config.toml
hidden_size = 128
head_dim = 64
vocab_size = 5384
norm_eps = 1e-06
rope_theta = 10000.0
extras = ["capped logits"]
init_std_up = 0.0576
warmup_steps = 0
final_lr_fraction = 0.0
max_steps = 5695
dataset = "wikipedia_en"
Each number is 128 + 24 x the weight over its row's rms, rounded and kept within 0 to 255. Layers, rows and columns count from 0. The size above them is the row's rms in percent of the matrix's.

# layer 2 attention key, 128x128, rms 0.252, rows 68-92, columns 64-127
size [103  95  97  98 105  88 109 100 114  95 107 111 118  96 101 112  99 102  94 102  98  96  99  99 113]
[[141 148 143 107 147 122 130 114 115 110 100 118 161 101 119 150 181  95 135 113 147 163 135 132 114 128 159 115 117 123 169 149 123 157 174 179 127 110 120 113 153 142  68 138 144 143 120 163 126  82 130 138 163 143 107 147 135 146 139 120 123 141  73 142]
 [122 123 138 100  96 135 147 170 112 133 149 141 118  80  99 133 121 122 150 140 154 146 130 147 103 176 119 159 105 131 149 153 116 134 107 152 136  91 133  91 128 123  85 193 139  85 114 154 117 170 130  85 152 119 137 128 130 143  79 129 152 153 176 131]
 [137 128 152 143 111  98 137 119 122 137 119 139 124 123 115 115 148  95 139 166 154 113 152 195  90 122 121 136 125 149 135 133 106 137 108  85 142 112 112 113  93 117 180 159 163 130  86 170 164 126 153  88 144 143 155 126 109  99 156 142 135 107 119 165]
 [137 117 147 154 142 101 110 154  69 108 140 128  86 136 144 168 148 129 129 149 114 173 143  99 110 120 153 125 134 123 155 129 138 123 112 139 152 153 130 137 138 154 171 168 153 175 124 103 105 142  73 108 137 116 110 148  81 181 141  93 132 163 143 134]
 [143 137 117  96 111 105 100 156 134  88 170 104  78 146 119 126 109 170 129 114 134  98 150 139 111 103 133 119 152 114  93 127 137 161 159  77 150 156 107 116 105 112 179 172 135 143 113 119 111 130 150 146 108 108 104 116 121 117 179 119 129 165 177  87]
 [160 110 145 110 135 163 120 138 112 120 119 135 107 148 110 105 120  88 107 121 139 141  98 118  91 162 144  85  86 102  61 107  90 153 135 122 109 136 110  97  96  89 129 170 103 130 104 139 108 133 107 108 131  78 155 113 180 122 173 163 158 129 128 133]
 [140 104 166 139 106 149 147 157 160 129 159 132 152 117 123 117  95 121 104 160 147 103 133 150 140 184 126 176 167 132 105  91 120 154 122 130 129 158 156 131 133 121 167 109 133 158 129 139 101 153 144 188 147 140 159 104  76 112 101  95  96 115 142 166]
 [130 128 139 159 171 115 100 143 104 169 116  98 182 126 110 118 123 145 127 128 138 112 124  73 134  86 162  91 125 125 167 120 123 139 133 142 132  96 102 112 118  76 135 140  95 127 111 113 122 117 102 136 114 128 107 111 108  66 120 100 102 103 112 126]
 [104 119 130 128 142 151  91 103 104 159 149 124  77 136 118 105 121 111 165 129 124 170 116 140 116 181 144 103  87 182 105 112 169 131 110 133 139 119 130 104 132 113  94  95 126 110 143  97 148 153 138 154 129 135 124 137 148 131 145  88 154  91 112 126]
 [ 66 156 125  96 158 135 151 146 158 132 131 110 158 104 135  88 138 121 176 139 151  83 141 148  73 156 142 148 143 101 134 134  95 140 121 150 134  88 156 113 117 138 128 126 113  96 122 132 163 130 153 126 122 150 146 153 139 107  76 149 121 102 132 136]
 [106 113 133 104 162 136 123 130 151 134 168 128 127 138 140 146 123 130 122 100 135 108 142 144 142 124 144  82 147 110 176 115 128 116  73 150 114 128 144 122  87 138 126 100  96 173 109 102 141 156 109 129 149 113 129 120 156 127 106 107 113 123 193  86]
 [144 129 119 111 103 198 128 161 136  94  82  92 118 111 152 167 140 120 137 117 138 124 123 126 164 109 119 108 127 125 102 133 147 156 112 107 115 160 141 138 121 112 154 120 126  98 124 109 162 167 170 156 150  93 168  84 182 129  91  89 142 159 136  95]
 [120 165  95 130 145 196 158 138 167 123 115 129 106 139 146 157 146 119 147 103 155 119 123 141 118 147 138  93 143 147 138 113 105 110 153 119 117 124 154  58  94 108 145 139 116 120 140 148  92 128 145 174 105 133 102 159 179 108 107 131 122 109 107 134]
 [120 156 151 135 129 110 121 131 134  78 138 156  84 114 106 149 126 163 122 127 140 104 116 108  98 153 133 137 141 113 182 140 127 134 125 142 147 129 104  64 189 160 132 185 121 162 166 111 115  87 120 139 125 156 109 157 104 125 108 116 147 163 160  94]
 [ 88 117 110 106 116 129 137 105 143 115 117  96 120 145  88  91 112 147 139 144 111 137 158 113 144 101 125 135  85 117 124 147 107  92 114 159 143 126 138 127 150 166 157 120  82  85 174 122 133  81 130 166 101 160 115 108  76 127 146 139 147 141 154 142]
 [136 110 124 151 113 123 139 139 117 149 105 147 167  91 136 139 150 157 120 106 123 109 115 118 136  82 109 148 150 120 111 119 179 139 166 111  79 118  82 125 132 123 135 111 165 127  83 140 164 125 113 100 104 113 141 120 148  73 117 109 167 122 114 142]
 [123 126 116 105 103 167 160 140 125 141 135 169 126 133 155 161  86 124 117 112 154  81 135 152 102 139 125 135 181 109 127  87 138 135 141 118 127 115 113 111 132 120  67 163 121 104 127 165  72 104 109 156 156 115 128 143 141 124 105 114 140 113  89 123]
 [138 118  60 123 112 129  91 130 171 139 112 109 144 135  93 169 103 111 185 126 108 128 136 106 160 120 114 122 129 132 110 122 129 115 108 124 100  92 134 132 107 119 153 117 156  94 144 129 192 144 118 111 183  97 141 134 154 123 126 132 160 170 135 134]
 [105 133 156 119 141 144 115 141 138 130 133 110  88 118 132 109 139 121 112 141 130 144  92 142 116  94 122 120 145 117 106 116 108 131 162 120 124 112 179  98 151 143  95  94 125 193 135 113 165 149 134  54 155 163 157 149 120 145 135 160 136 109 113 102]
 [119 129 127 145 169 169  89 139 153 148 109 160 116 155 111 142 105 103 158 117 147 145 150 159 146 112 100 130 116  98 125  86 113 133 129  93 142 162  92 138 120  61 135 102 130 102 123 128 101 126 127 105 110 101 131  93 112 126 102  79 161 142 149 107]
 [107 103 101 114 119 134 103 140 132  99 128 129 115 149  99 137 194 138 133 139 133  92 121 128  84 166  96 130 156 108 180 142 107 136 151 148 166  96  76 123 105 101 120 151 150 151 116 149 106 176  84 127 136 129 140 130 101 151 104 135 119 165 111 149]
 [134 155  99 112  74 147 129 130 136 104  97 148 118 157 112 133 133 131 109 105 138 124  93 122  76 107 137 113 192 128 108 120 151 153  94 123 134 151 152 157 139 170 151 142 148 145 154 132 126 142 135 124 170 157 144 140 128 136 126 173 123 117 112 115]
 [103 111 111  94 126 168 108 135 153 145 155  87 117 129 167 123  96 154 154 110 146 137 159  98  95 141 153 148 100 120 131 138 134  61 150 164 124 134 170  74 142 124  98 123 149 197 165 135 141 166 135 121 121 187  95 130 128 185 108 123 132 117 138 117]
 [105 112  85 147  93 118 138  90 141 125 137  85 113 117 140 146 115 149 129 131  94 120 184 117 144 103 115  96 144 118  95 116 118 131 132 133 149 193 152 112 159  92 160 122 158 121 106 146 104 134 116 106 160 115 141 137  97 121 124 123 168 145  91 106]
 [105 108 174 144 119 102 168 131  99 116 169 143 120 171 129 134 117 108 155 129 131  80 139 168  88 105 136 164  95 131 117 148 118 117 134 158 113 139  91 157 125 158 126 139 160 131 151 143 174  95 119  94 120 159 103  97 153 144 120 157 138 126 118 133]]
# layer 2 attention query, 128x128, rms 0.264, rows 69-92, columns 64-127
size [ 96 114 102 106 105 106  98 111 117 102 103  92 105 113 108  99  88 105 105  92  95 101 109 101]
[[ 84 136 138 150  85 127 111 143  86 149 110  89 144 123 130 152 141 119 166 111 115 119 147 162 144  99 157 141 136 104 138  92 106 148 112 157 120 147 111 158 116 137 134  82 132 130 126 117 190 119 158 126 137 144 148 106 128 124 155 113 135 102 141 137]
 [130 161 118 142 106 136 118  98 138 150 102 134 135 100 123 116 114 134 162 130  88 157 138  91 160 111 101 108 141 110 128 102 129 161 140 135 121 114 148 147 169 134  79 121 126 105 101 119 146 112  98 117 145  96 114  83 104 146 118 123 168 141 142 144]
 [ 95 132 139 157  69 105 134 154  85 139 158 138 159 146  87 105 107 106 187 155 134  79 118 131 115 148 126 104 129 118 164 116  76 116 117 164 111 100  85 139 128 121 119 111 133 125 118 179 159 137 148 110 143 141 135 113 103 133 143 175 118 123 115 156]
 [111 135 173 154 128 147 130 105 101 176  83 134 193 112 144 115 169  65  87 133 131 148 153 102 125 108 137 103 150 142 123  70 143 119 101 129 101  90 106 157 154 128 107 113 124 129 118 107 149 129  99 153 132  77 129 129 111 151 116 144 120 151 117 137]
 [109  95 142 112  92  96 183 154 136 131 104 110  96 161 113 133 106 150 153 150  82 152 121 124 117 139 156 126 118 120 125 130 115 113 109 130 173 145 123 117 132 100 102 123 175 138 144 148 150 157 150 115 131 152  94 164 110 159 161 123 126 124  98 140]
 [167  80 134 124  92  88 139  86 102 143 144 110 143  98 112 131 124 148 160 101 163 136 132  95 135 114 135 151  85 131 156 148 122 121 133  88 119 107 132 175 116 162 122 126 111  97 157 116 147  91 148 120 114 104 110 159 107 123 174 114 128 128 137 122]
 [136 113 144 144 132 112  93 109 140 153 138 125 148 113 138 128  82 157 111 141 115  96 113 110 160 123  87 116 144 113 110  81 158  88 129 150 124 114 124 158 165  90 161 102 100 152 116 133 126 140 127 189 119 129 133 127 148  91  64 172  97 118 131 125]
 [143 118 125 139 116 148 145 136 105 129 130  92 125 113 116 130 146 138 151  88 114 109 117 166 115 161 138 179 111 109 106 162 113 118 133 132 120  72 162 142 109 161 108 137 148 107 122 112 109 116 139 113 131 144 132 134 128  98 128 130 125 131 106 131]
 [148 122 119  84 134 113 113 123 108 148 101 123 119 105 114 145 126 155 121 104 126 139 208 112 151 136 140 142 117 156 154 144 132 114 126 100 168 118 131 130 110 112 140 184 126 129 181  85 104 108 114  91 157 134 109 117  96 106 139  71 127 128 139 108]
 [171 105 121 133 140  99 120 125 140 122 152 103 121  94  99 106 106 105 126 182 128 128 160 137 101 113 170 115  93 107 122 101 106 121 145 119 157 129  91 148 122  94  93 132 120  99 168 122 144 155 131 135 121 119 133 142 124 144 194 135 119 114 108 173]
 [142 158 100 104 152 121 123 132 147 142 159 144 167  84 105 125 115 123  70 114 160 140 172  98 115 118 146 103 127 138 136 157 121 172 158  93 131 118 189 102 138 146 154 123 117 118 101 133 168 128 126 190 123 107 139 124  86 156  92 116 124  89 174 119]
 [135 138 160 138  74 149 139 105 128 108  50 161  98 145 156 117 108 117 121 153 115 116 134 125 140 146  91 136  98 127 131 118 119 125 115 129 128 144 125 125 134  98 117 131 164 148 137 146  85 129 119  95 100 116 146 176 163 127 128 153 135 143 129  87]
 [137 143 100  88 103 153 122 127 166 143 138 125 162 114 119 118 125  77 147 104 138 125 108 132 119 149 161 121 150 121 107 123  94 122 128 126 111 185 145 151 114 103 145 133 108  80 126 160 115 131 130 149 122 124 142 119 109 150  55 126 116 149 139  96]
 [152  91 134 129  94  85 105 120 119 156 112 134 120 104 139 132  83 128 142 118 115 143 121 104 111 107 171 139 126 127 154 175 166 131 146  95 116 122 177 149 152 113 100 131 107 141 144 147 145  97 120 134 144 140 120 135 105 116 198 109 156 103 141 107]
 [146 102 140  71 137  91 145 144 153 116 130 114 101 179 111 113 180 122 125 171 120 158 143 122 154  80  96 109 155 104 103 155 152 158 102  84 142 144 112  95 129 139 133 163  80 152 151 120 129  93 138  91 139 150 116 113 104 121 169 146 118 158 152 125]
 [109 127 117 155  96  93 104 118 101 108  88 145 142 158  98 151 172 139 118 131 129  92 132 120 118 133 153  69 134 158 156 105 162 142  96 151  94 174 144  95 144  91  97 109 153 130 136 100 141 157 118 130 116 128 118 133 149 149  99 143 136 137 137 156]
 [ 99 138 196 130 180 134 127 105 124 113 110 180 114 112 116 135 158 129 141 119 118 121 163 117 111 128 135 127 141 116  99 194  93 136 130 104 150  92 146 115 139 136 120 161  84 148 144 150 103 120 118 163 144 114 163 149 119 113 116  80 116 113 141 126]
 [144 131 115 120 118 122  98 134 129 113 139 130 160 125 136 148  87 169 124 109 125 151 197 112 123 145 120 136  98 144 140 129  83 140 110 103 149 109 128  90 138 173  76 140 106 126 166 135 116  77 146 154 144  93 117  94 127  59 166  81 140 117 118 143]
 [158 147 189 136 180 146 113 145 147 138 117 140 131 142 163 120 111 102 120 150 123 102 127 128 116 142  86  91 116 126 113 118 130  97 147 159 110  93 147 101 120 158 154 128 134 149  91 127 109 131 142 124 101 134 112 136 142 120 142 125  78 105  99 135]
 [132 130 132 108 135  86 122 114 118 154 122 121 163  98 146 160  87 145 163 180 154  97 127 144 157 152 160 164 149 110 144 113 122 102  93 186 143 157 126 164  97 140 161 144 131  97 162 116 136 129 117 138 159 110  70 100 143 167 112 187 171 154 118 127]
 [148 128 112 125 149  89 126 141 121 121 113 154 164 115 103 126 141 117 107 133 110 124 149 121 122 109  96 148 141 110 127 156 100 119 149 125 108 104 121 140 140 115 114 119 102 109 119  75 180  99 143 140 125 110  92 105 121 141 114 125 157 155 172 142]
 [142 165 115 103  65 139 132  76  88 118 117 132  88 135  85 132 133 109 149 125 145 123 124 164 107 109 123 104 158 132 157 129 104 126 124 100 110 142 110  80 143 141 136 145 139 114 136 109 134 153 140 115 128  87 172 111 168 135 140 179 129 141 130 110]
 [103 147  93 135 133 173 121 162 136 105 119 134 131 125 158 122 135 106 143 121 135 143  70 124 138 164 122 135 135  83 171 140  86 186 113 134 109 159 125 155 132  98 120 160  95 147 125 108 116 184 169 140 160 107 113 112 176 191  76 123 111 194 123 135]
 [109 135 103 137 116 147 173 126 139 129 108 118 116 131 150 132 128 170 153  90 112 115 159 116 138 100 185 133 156 133 113 133 109 161  68 140  71 124 185 109 131  96 118 127 119 148 100 110  84 134  65 102 118 136 122 117 150 108 136 150 134  83  88 111]]